{
  "n_layer": 14,
  "d_model": 160,
  "n_head": 5,
  "n_kv_head": 5,
  "head_dim": 32,
  "d_mlp": 640,
  "vocab_size": 32000,
  "activation": "gelu",
  "norm": "rmsnorm",
  "norm_place": "peri",
  "norm_eps": 1e-05,
  "positions": "rope",
  "rope_base": 10000.0,
  "rope_fraction": 1.0,
  "qk_norm": true,
  "attn_scale": 0.235,
  "bias": "none",
  "tie_embeddings": "early",
  "parallel_block": true,
  "extras": ["some layers without attention", "local attention windows", "gated attention", "exclusive self-attention", "value embeddings", "hashed n-gram embeddings", "a smear gate", "learned residual scales", "skips across layers", "capped logits"],
  "init": "orth",
  "init_std_qkv": 0.0461,
  "init_std_o": 0.00871,
  "init_std_up": 0.0461,
  "init_std_down": 0.00435,
  "init_out_by_depth": true,
  "optimizer": "adamw",
  "lr": 0.00384,
  "beta1": 0.9,
  "beta2": 0.95,
  "weight_decay": 0.02,
  "lr_head": 0.0116,
  "warmup_steps": 322,
  "schedule": "wsd",
  "decay_fraction": 0.827,
  "decay_shape": "linear",
  "final_lr_fraction": 0.0,
  "batch_tokens": [16384, 32768, 49152],
  "seq_len": 256,
  "doc_mask": true,
  "train_tokens": 483200000,
  "steps": 15268,
  "dataset": "wikipedia_en"
}
Each number is 128 + 32 x the weight over its row's rms, rounded and kept within 0 to 255. Layers, rows and columns count from 0. The size above them is the row's rms in percent of the matrix's.

# layer 10 MLP down (transposed), 640x160, rms 0.271, rows 172-181, columns 0-159
size [117 118  98  81 104  86  89  92 107  90]
[[158 116 134  91 144  81 149 108 115 113  81 104 146 148  91 216 143 156 156 136 131 179 185 173 126 123 135 148 161 121 141  86  86 111 134 120 113 120 108 158 121  92 154  84  47 126 136  87 100 126 123 135 132 177  73 122 133 124 143  84  67 122 136 130 151 114  99 131 179 166 131 154 129 137  88 114 103 151 156 112  80 236 133 176  86 157  65 150 143 165  92 152 165 133  83  99 127 126 198 145 157 140 170 157 161 109 120 136 156 113 152 151 143  99 128 175 111 124 154 108 133 138 160 170  95  88  53 138 107 144 140  65 160 102 146 144  99 159  95 105 169 140 140  85  85 185  96 120 143  85 114  96 131 137 163 186 166 142 116 185]
 [126  81 109 132 176 177 111 120 131 104 195 146 110 146 173 227  99 168 113  57 141 118  88 160 142 131 160 152 174 148  98  96 191 147  53 142 106 110 107 105 141 105 131 125 179 112 122 138 132 131  97 125 141 124  93 124 118 132  57 133 174 151 126 117  68 118 163 165  96 136  98 128 103  55 117  64 188  65 126 178 125 180 188 120 142 152 108 102 114 126 169 143 131  90 135 120 107 112 169 123  88 171 162 114 128 146 152 114 113 178 141 155 123 124  89 152 170 162 135 138 185 139 158 105 117 134 192 139 104 123 184  98 114 100 103 160 136 143 137 159 119  71 123 136 103 122  97 112  88 135 129  74 152  56 109 100 133 147 120 182]
 [126 119 141 123 138 121 119  93 101 104 129 157 116  85 196  40 110 117 126  81 100 130 198 152  93 113  98  63 119 122  93 119 142 136 155 113 153 101 131 142 121 188 181 158 142 155 129 165 143  87 161 146  98 122 123 157  92  83 153 122 130 111 144 122 104 156 172 115 127 125 181  91 152 138 154 126  79 123 134 116 117  51 101  89 110 108 102 121  93 128 107 185  99  78 102 120  87 117  99 102  87  99  47 188 161 159 100 137 113 102 147 169 118 125  58 150 162 132  70 183 122 139 153 114  68 123  93 147 155  99 145 171 174 150 144 142 123 109 160  79 103 114 131 137 166 166 168 166 163 136 131 162  89 136 171 121  95 116  90  33]
 [123 135 140 150 178  77 185 130  75  77  73 106 122 162 134  90 160 194  95 148 115 181 103 158 117 100 142  93 105 165 157 126 123 112 126 153  93  93  86 131 134 132 119  97  39 154 160 115 145 134 105 102 172 129 140 175 128 177 124 145 139 152 103 137 128 149  76 122 125 131 100 158 167 122 150 156 124 134 215 121 106  68 157 171 134 196 185 133 120 136 103 133 108  61 117 160 130 163 151 161 134 136 127 149 103 207 161 150 117 181 148 127 166 177 146 151 132 201 162 176 141 183 141 146 149 139  73  97  91 140  86 141 154 130 130 142 145 107 127 104 153 140 125  68 132 155  94 119  85  67 181 128  92 117 117 167 140 113 157  81]
 [107 130 113 193 104  95 121 137 101 129 136 130 152 133 122  71 134 119 179 133 145 152 120 115 175 125 188 121 105 121 102 110 131 175 140 192 123 118 127 141 153 154 117 103 104 113  87 109  63  95  93 100  95 161 145 153 148 141  99  87 188 169 166 112 168 133 107 176  79 104 100 108  99 109 143 100 127 226 126 139  99  71  96 180 130 165 121 129 169 118 127 113 144 136  93 129 106 171 155 126 151  59 113 101 114 122  88 103 117 109 216 143 158 203  90 132 132  65  88 200 136 143 136 163 116 137 133 101 130 153 143  61 123 157 165 161 150 141 110 182 112 121 100 132  85 189 178 122 157 138 153 146  96 121 115 156 181 159  90  70]
 [ 99 105 126 117 135 106 166 141  89 178 157 183 172 148 122  62  77 159 144 157  87 150  79 119  91 122 132 139 110  86 106 110 118 111 124 198 107  90 135 103 149 182 125  96  89 174 132 169  84 159 111 113  82 168 114 138 117 118 214 111  81 138 151 105 117 197  84  97  99 116 130 106  78 160 111 155 145 181  91  92 156 190  78 151 177 122 121 146  83 100 142 161 102 130 163 146  82 183 121 106  92 153 124 141  96 178 116 108 119 124 134 126 161 113 133  89 109 146 143 150 153 157 135 184 128 147 124 116 150 164 156  94 136 121 148 150  50  87 118 137  90  97  90 184  70 116 142 127 136 149 170 132  69 172 205 110 127 141 130 123]
 [ 95 164 110 116 154 126 142 152 136 132 141 126 119 112 159  69 117 139 159 111 164 105 141  98 130 126 153 142 150 143 155 162 133  81 159 120  63 156 114 106 192 153 104 150  97 144 165 166 125 146 129 101 186 110 107 104 127  92 105 146 138 150  71  95 101  94  63 125  92 144 147 126 147 109 166  79  63  92 132  77 131  74  94 142 182  70 102 114 155 129 111 113 116 167  83 190 134 123 142 205 117 162 153 107 165  98 143 117 130 141 107 142 181 173 163 148 160 159 117 122 134  61 100 137 177 105 117 121  36 127  67 128 154 111 108  99 103  78 133  79 156 133 125 101  91 135 121 159 128 118 152  84 132 181 135 205  71 135 197  86]
 [153 139  71 128 146  73  64 134  80 116 100 135  97 139  97  64 113 135 157 171 144 101 104 102 160 110 135  76 172 197 133 111 176 101 138 105  85 112 118  98 100 106 115 116 139 149  56 108  89 108 107 127  77 106 161 114 144 115 115 129 153 131 155 128 101 123 144 147 151 127  96 102 136 135  94 116 149 195 111 136 153  69 119  76 176 144  73 186 149 118 178 192 132 117  79 176 128  80  60  94 131  90 133 133  77 146 143 169 141 141 155  84 180 140 113 124 187  75 108 135  81  88 112 125  80 137 120 126 143 173 110 176 115 181 139 124 124 115 156 156 125 165 145 129 165 134 170 126 122 119  97  97  86  88 126 184 136  94 155  48]
 [115 129  78  35 142 104  96 167 136  98 145  91 127 144 122 164 152 108  95 121 117 133 102 121  93 156 134 122  83 135 150 110 119 198 165 174 170 110 172  67 124 140 173 114 143 127 144 128  73  71 179 115 130 129  85 161 149 143  92 129 190 112  80  92 105  98 112 143 193  96 184 155 178 115  75  90 110 184 104 150  93 131 173 135 136  46 148 153 100 106 124 128  88 176 145 146  63 152 125 131 103 128 153 160 144 209 140 120 151 169  96 167 110 123 144 126 126 116  98 122 172 113 129 145 141  83 162 149 162 168 188  89 176 105 122 134  97 139 170 116 127 126  73 105 134 126  67 134 167 109 125 111 115 169 136 140 106  75 158 139]
 [143 133 119  91 127  81 132  97 115 114 187 101  70 118 110  33 129 108 116 129 193 137 102 110 108 110  93 111 162  87 176 131 101 157 106  94 110 101  97 164 134 149  97 194 129 112 134 169  88 101  70 129 133 122 117 152 122 155  90 134  84 137 133 139 134 118 121 150 158 135 121 150 166 159 160 105 108 150  90 144 161 162 156 109 101  52 200 127 129 103 107 129 117 160 122 144 140 126 121 106  91 166 136 170 138 142 102 111  52 130 112 103 191 107  49  85 180 107 138  75 164 148 139 151 125 118 150 163  96 110 105  83 148 152  78  55  96 138 115 113 131 153 136  91 144 150 133 160 126 126 143  64 117 161  95 150 114  55 174  37]]
# layer 10 MLP up, 640x160, rms 0.258, rows 173-182, columns 0-159
size [106 102  88 103  87  96  96 104  93 102]
[[ 86  80 127  56 112 122  91  94 114 122 178 142 104 116 152  81 106  89  96  91 140 122  98 116 111 169  89 184  99 160 135  96 177 181  79 191 163  84 163  97  73 111 115 103 153  58 113 106 177 169 115 125 131 104 137 138 124  93 159 124 110 113 133 144 106 131  99  93  90  97 124  94 104 121 173 110 133 149  62  57 125 158  92 158  88 159 135 134 121 177 139 170 150  97 180 118  78 111 170 122  87 143  93 155 137 173 120 106  86 124  99 119 211 119 138 118 119 198 183 112 156 133 115 117 123 104 128 138 111  80 137 187 168 108 148 108 158  74  75  87 196 107 110 134 121 111 163 165 108 118  84 154 117 122 116 155 143 130 106 120]
 [115 158 106 114  87 124 158  86 136 136 121 137 163 121 105 139 126  54  43 117  88  67 133 173  83 124 133 170 103  62  90 127 144 115 133 139  91 134 146 143 137 139 118 106 119  75 157 134 115 155 171  97 139 114 112 191 135 152  89 125 174 138 148 161 106 166 168 174 178 123 125 148 119  93 116 112 163 115 111 161 184  90 108 137 131 117 160 113 183 174 160 156 140  77  78 123 120 103  78  87 129 109 153 117  91 193 124 135 132 122 124 134 127 133  95  92 130 131 198 180  69 151  99 145 122 155 104 169 118 122  84 118 132  76 152 145 123 153 139 104 156 141 107 113 154 112 244  93  48  88  90 144 113  79 141 180 175 108 107 126]
 [121 120  89 100 129  98 114 117 144  72 140 110 135 173 127 127 149 108 198 103 174 147 145 161 161 117 149 123 126 103 105 162 113 102  89 159 124 128 160 126 110 121 150  85 157 118 103 133  76  76  90 166 169 150 149 109 153 170 183  98 140 129 112  86 174 174  37 160 145  71 130  74 174 161 123 157 121  97 156 109  85 152 155 155 165 116 118  68 178 172  72  94 151 119 167 104 135 135  75 198 144 141 158  61 118 133 137 109 108 139 104  81 166 117 120 179 112  97 106 199 107 125 104 136 178 156 175 106  79 137 184 121 175  82 139 160 109 141 118  73  87 156  92 129 132 144 151 169  73 104 120 134 167 148 129 117 174 153 135 131]
 [ 96 209 152 170 130 128 148 130 111 132  89 105 118 152 148 100 143 123 116 125 137  78 115 112 111 111  74 136 135 141 101 127 208 109 105  91 170 155 140 116  84 120 113  65 163  52  87 119 117 121  99  98 158 130  75 176 128  83 143 113 135 147 107 106 142 175 122 148 120 132  67 116  98 184 164 153 173 170 130 157  88 126 128 135 124 125 109 107 202 152 144  99 116  90 156 153 128 141 109 175 110  76 190 127  96 133 224 115 130  46 127 118 148  96 147 145 177 170  89 165 127 162 109 168  84 194 143 138 101 150 180 118 190 129  83 130 143 178 106  99 113 111 118 125 142  74 169 142 142 151 124 185 119  92 126 169 141 126 112 152]
 [ 92 112  82 132 146 140 110 117 129 129  90 118 143 108  89 144  73  44 192 135 134 141 112 152 132 122 100 139 143 121 123 103 154 118 236 141 109  76 149 118  71 166 155 104 119 125 122 131 170  83 105 178 104 187 143 129 128 123 184 136 135  96 122  92 114 161 161 146 102 118  92 134  51 120 182 155 139 143 142 125 110 122  95 135 132 147  99 171  93  63 179 174 144 138 110 111  87 165 127 192 116 113 134 143 146 146 108 162 124 171 107 143 160 159 152  91 130 147 154 135 143 161 176 124 107 192  58 108 133 108 154 156 155 194 106 142  56  99 114 173 124 156 151 220 151 101 125 167 103 123 121 133  70 144 103 133 127 185 113 150]
 [ 87 193 106 105  54 128 134 126 123 107  62 121 131 126 100 121 140 150 176 110  98 112 106 161  92  92 134 179  98 116 139 161 136 103 130 153 101  53 129 127 137 148 149 108 108  59  99 107 146 119 134 169  63 151 131  73 122  96 187 100 151 137 118 134  81 191 161 227 102 171 144 138 142 177 110 186 131 133  86  73 163 118 147 112 135 125 157  48 159 156 129 190 160 113  93 177 154 128  84 135 141 118 122 162 166 134 147 146 164 155 139 130 130 123 118  80 124 110 125 102  68 157 116 125 129 136 171 103 146 108 147 158 110  97 162 156 135 165 110 163 179 136  91 172 129 102  95 149 109 151  94 176  95  60 125 160 135 148 124 183]
 [101 135 148 136 117 157 158 128 130  77  83 100 117 126 101  86 170  61 101 156  82 131 140 147 148  77 167 167 119 144  97 118 114 165 139 105 134 127 166  80 105 198 137  37 115 111 139  66 178 117 186 165  92 141  87 121 149 105 125  88  98 146 126 124 123 113  88 166 159 200  78 183 104  86 144 119 125 105 116 105 106 159 100 103 116 165 120 141  94 182 127 133 132 133 129  75 124  86 115 108 140  61 107 135 108 163 176 139 198 136 113 129 137 161 109 124 132 115 108 130 160 140 119 179 182 127  99 173  86 166 182 133 136 158 142 156  78 157 109 143 164  93 115 151  89  57 131 126  83 183 134 134 107 153  77 158  88 103  91 169]
 [ 86  89 108  66 132 126 119 132 164 151 137 103 152 106  76 127 128 150 144 122 183 194  63 106 106 159 125 139 112 147 114 160 167 123  58 161 125 145 180 120 122 133 113 122  87 179 125 103 132 104 163 119 165 209 126 102 147 137 135  84 154 118 151  70 120 105 134  91 120  93  41  96 119 137 103 150 133 118 148 164  88 130 173 115 132 107 126 120 113 156 153 103 118 156  97  91 167 115 117 169 121  66 178 133 160 145 168  93 212  57 142 130 144 155 137 115 116 159 145 106 163 117 106 158 180 167 161 129  92 115 182 152 106 110  82 105  52 124 109 140 173 202 130 159 145 127 138  72 142  84 115 160  84 157 109 111 161 101 178 144]
 [109 133 158  87 109 108 150 159 130  99  94 117 143 145  78 109 176 163  46  84 168 141  87  70  94 109 156 122 108 124  97 135 139 117 104 175 145  80 191 119 103 136 116  92  56 140  90 106  67  69  82 106 122 124 144 158 146  99  89 105 147 117 144 138 109 123  99 137 149 156 114 132 113 150 150 122  89  94  90 128 134 111 125 149 163  98 142  72 185 192 102 167 163 133 111  80 167 114  86 120 183 113 199 139 132 177 173 166  39 124  45 127 179 154 144 158 107 164 196  72 117 107 125 164 145 120 173 148 141  99 142 136 135 128 143 156 100  94 110 123 141 135 147 126 112 115 125  97 149 121 133 132 165 191 118 147  91 104 176 117]
 [100 153 138 132  96  98  58 130 125 124 121 153 122 149  88 105 127 144 181 191 112 119 112 112 169 168 131 137 131 137 143  74 130 182 196 143 168  91 122  92  76 198 111 122 166 111 177  75 115 121  90 137 127 144 149 152 152 161 142 130 116 143 138 134 116 136 151 154 132 114 149 199 138 124  86 143 243  67 100 148  90 122  77 136 141  95 151  82 121 154 142 116 144 115 146 162 109 125 113 127  65  96 144 175 122 109  94 135 155 110 122  95 152 146  67 121 138 164 150 182 120  97 115 108 106 199 155 136 144 116 173 117 138  84 157 169  83  86 129  72 102 144 135 150 171 106 121 164 132 166 117 134  66 129  81 147 128 162  41 169]]